From a checkpoint of a small transformer trained on Wikipedia: a variant of SOAP for these matrices.
Each number is 128 + 32 x the weight over its row's rms, rounded and kept within 0 to 255. Layers, rows and columns count from 0. Numbers have three digits each. The size before them is the row's rms in percent of the matrix's.

# layer 6 MLP gate, 320x128, rms 0.158, rows 312-319, columns 64-127
092:113140136183089121152126089135183102166138119137146089116183133175110053086169138126107136147116176112084087176131091071079082159089116164174155054186121053112115129130126107143124169177113075
109:111176109131049076093116150109159123104098110162121093221135122106080109139147124079119192201187108138080107144101158087102114154160096131125143106192103112101093138095103146171186158086151113
108:089114098173112153127085100175130194101142091168120154113137116125061140131103186179172135163094094177149110121139127112063117141145198154142147112128105116110143093156124103092100138112113144
097:171142115238117094173144127084089134129129135082152107152178115108104135167064145211096154156146148122139129130124140155140103126054149145074093079135105170131152147122081146161067187083100114
099:140124153155106172144170162095085157090133144067105166146129152144105095154042136121130158116103111102125098085107177102112172211130112098135144109102108085144006109137217104095064127198131122
105:082149176153132127118099136103133130152171088171111143172123112120171166137206152205157098125146181173184170113135091152121157119140117094117187084111136077072133164123118136104098098138087167
099:104099103172122136112186139138087117136102165188102110186154154104067132131171134093150120155155075154132146121085119137101125123157139128093109074153119124130051168130120128075167148141134121
095:150096099156123062109089174105151141109159108121145102124123142088133082133102141174118146174103116070128121116084111163171116132159128150070110137174129061173112160168133145138165054107149133
# layer 6 MLP up, 320x128, rms 0.16, rows 312-319, columns 64-127
090:161120149140086154120139197120174119156060126118126139134136083136133092092109161081128101149089103135104140115098147167080173107169075091146147152165144116098146119111157071165114128114154137
099:165132129124113082154149135177112163103094128163167138157132160122184192174175143148191146139128118222138071153132097154158111135054142083051125110155175149122106180188129118134083083121171141
100:150162113135178125138138112133172125165136157166113157132116130148181094136104133127150125083148150140149103156048102142132094125089131134207109131092146188126118063109100101146119111146148093
098:179183163110139107136131130107134112130126137069129126094135105123132113106098119128093064148151094093152128085120125117100169125135150121124157135057094126122110169158170172076158143098064139
107:146054142126161122100166154135105163137161074037174103134124085102132121075087119057152161159075126106083132119144159101143118143110157110134140119164099065098102126171125168139145185197079158
098:119153150136176157127134118146132133186120170164095104131105124149115091198160128131089124141090084077112213102151164046114172134201137130136124123120128166152158077108154087093125129120172150
096:090136203104189152111101132119088139161164132159111168152125187032125093097102118165115104191119107140081078166103133153133118180188132117139141163162141110140125121114154093124134140157115128
093:126189167123149142131124075110120142135163105086060054138126087133122124191145158129131085155131157136113097130168121123139110071173109110101230172193117119116152180108141111135135059155152167
# layer 6 MLP down (transposed), 320x128, rms 0.147, rows 312-319, columns 64-127
087:076172151120169116156153093136168125121153141181154146191120185118104104144142165197080092128142168137123107100055123135166090157103124142121160117074108101139135180186119104060144089143088084
101:193144092104084106092139122100156125129082116096141127080166103065086135149145033102139078164173108075148116122083058154120117103154122122123068144122116167135122101130103117077169187113149138
097:115187091086063081119112102119137103106165105100130133112165111118060121142147121163142167134149084128149086070070236115168107116178139080127092078127118135126113123119142162148139153120092119
097:116142111167089158137137183137143148107069137142151126143114119126146115163090180132160159102163175114089103177239137133146134074169137117141090167148143174147110118133120138174111077060136106
102:149145152085140139132081135193122148129184157180092142099138109091096148094134119156100125098164124131142195147116120172103086137087121118082147195085102159096177106178180123156121135129155145
104:081117101157118151121072068128171122119159168118102161140126146111173147160122143121135130106145149140070143152136103130156161114125125065108087114099091105129105151148148164180138125158152156
093:190097138148050154146145178155141092119095125142111110079151133113083140095108130118131189109154142074087132110138084124082081106083124171120138143140162164099129091102050173122082068046176131
099:135155122095193114149156108163062187126148118138167130169179126126144127130183117145128157161141121111133103153112124110119186067077134152123123125109145150176179060168175166113106159149109126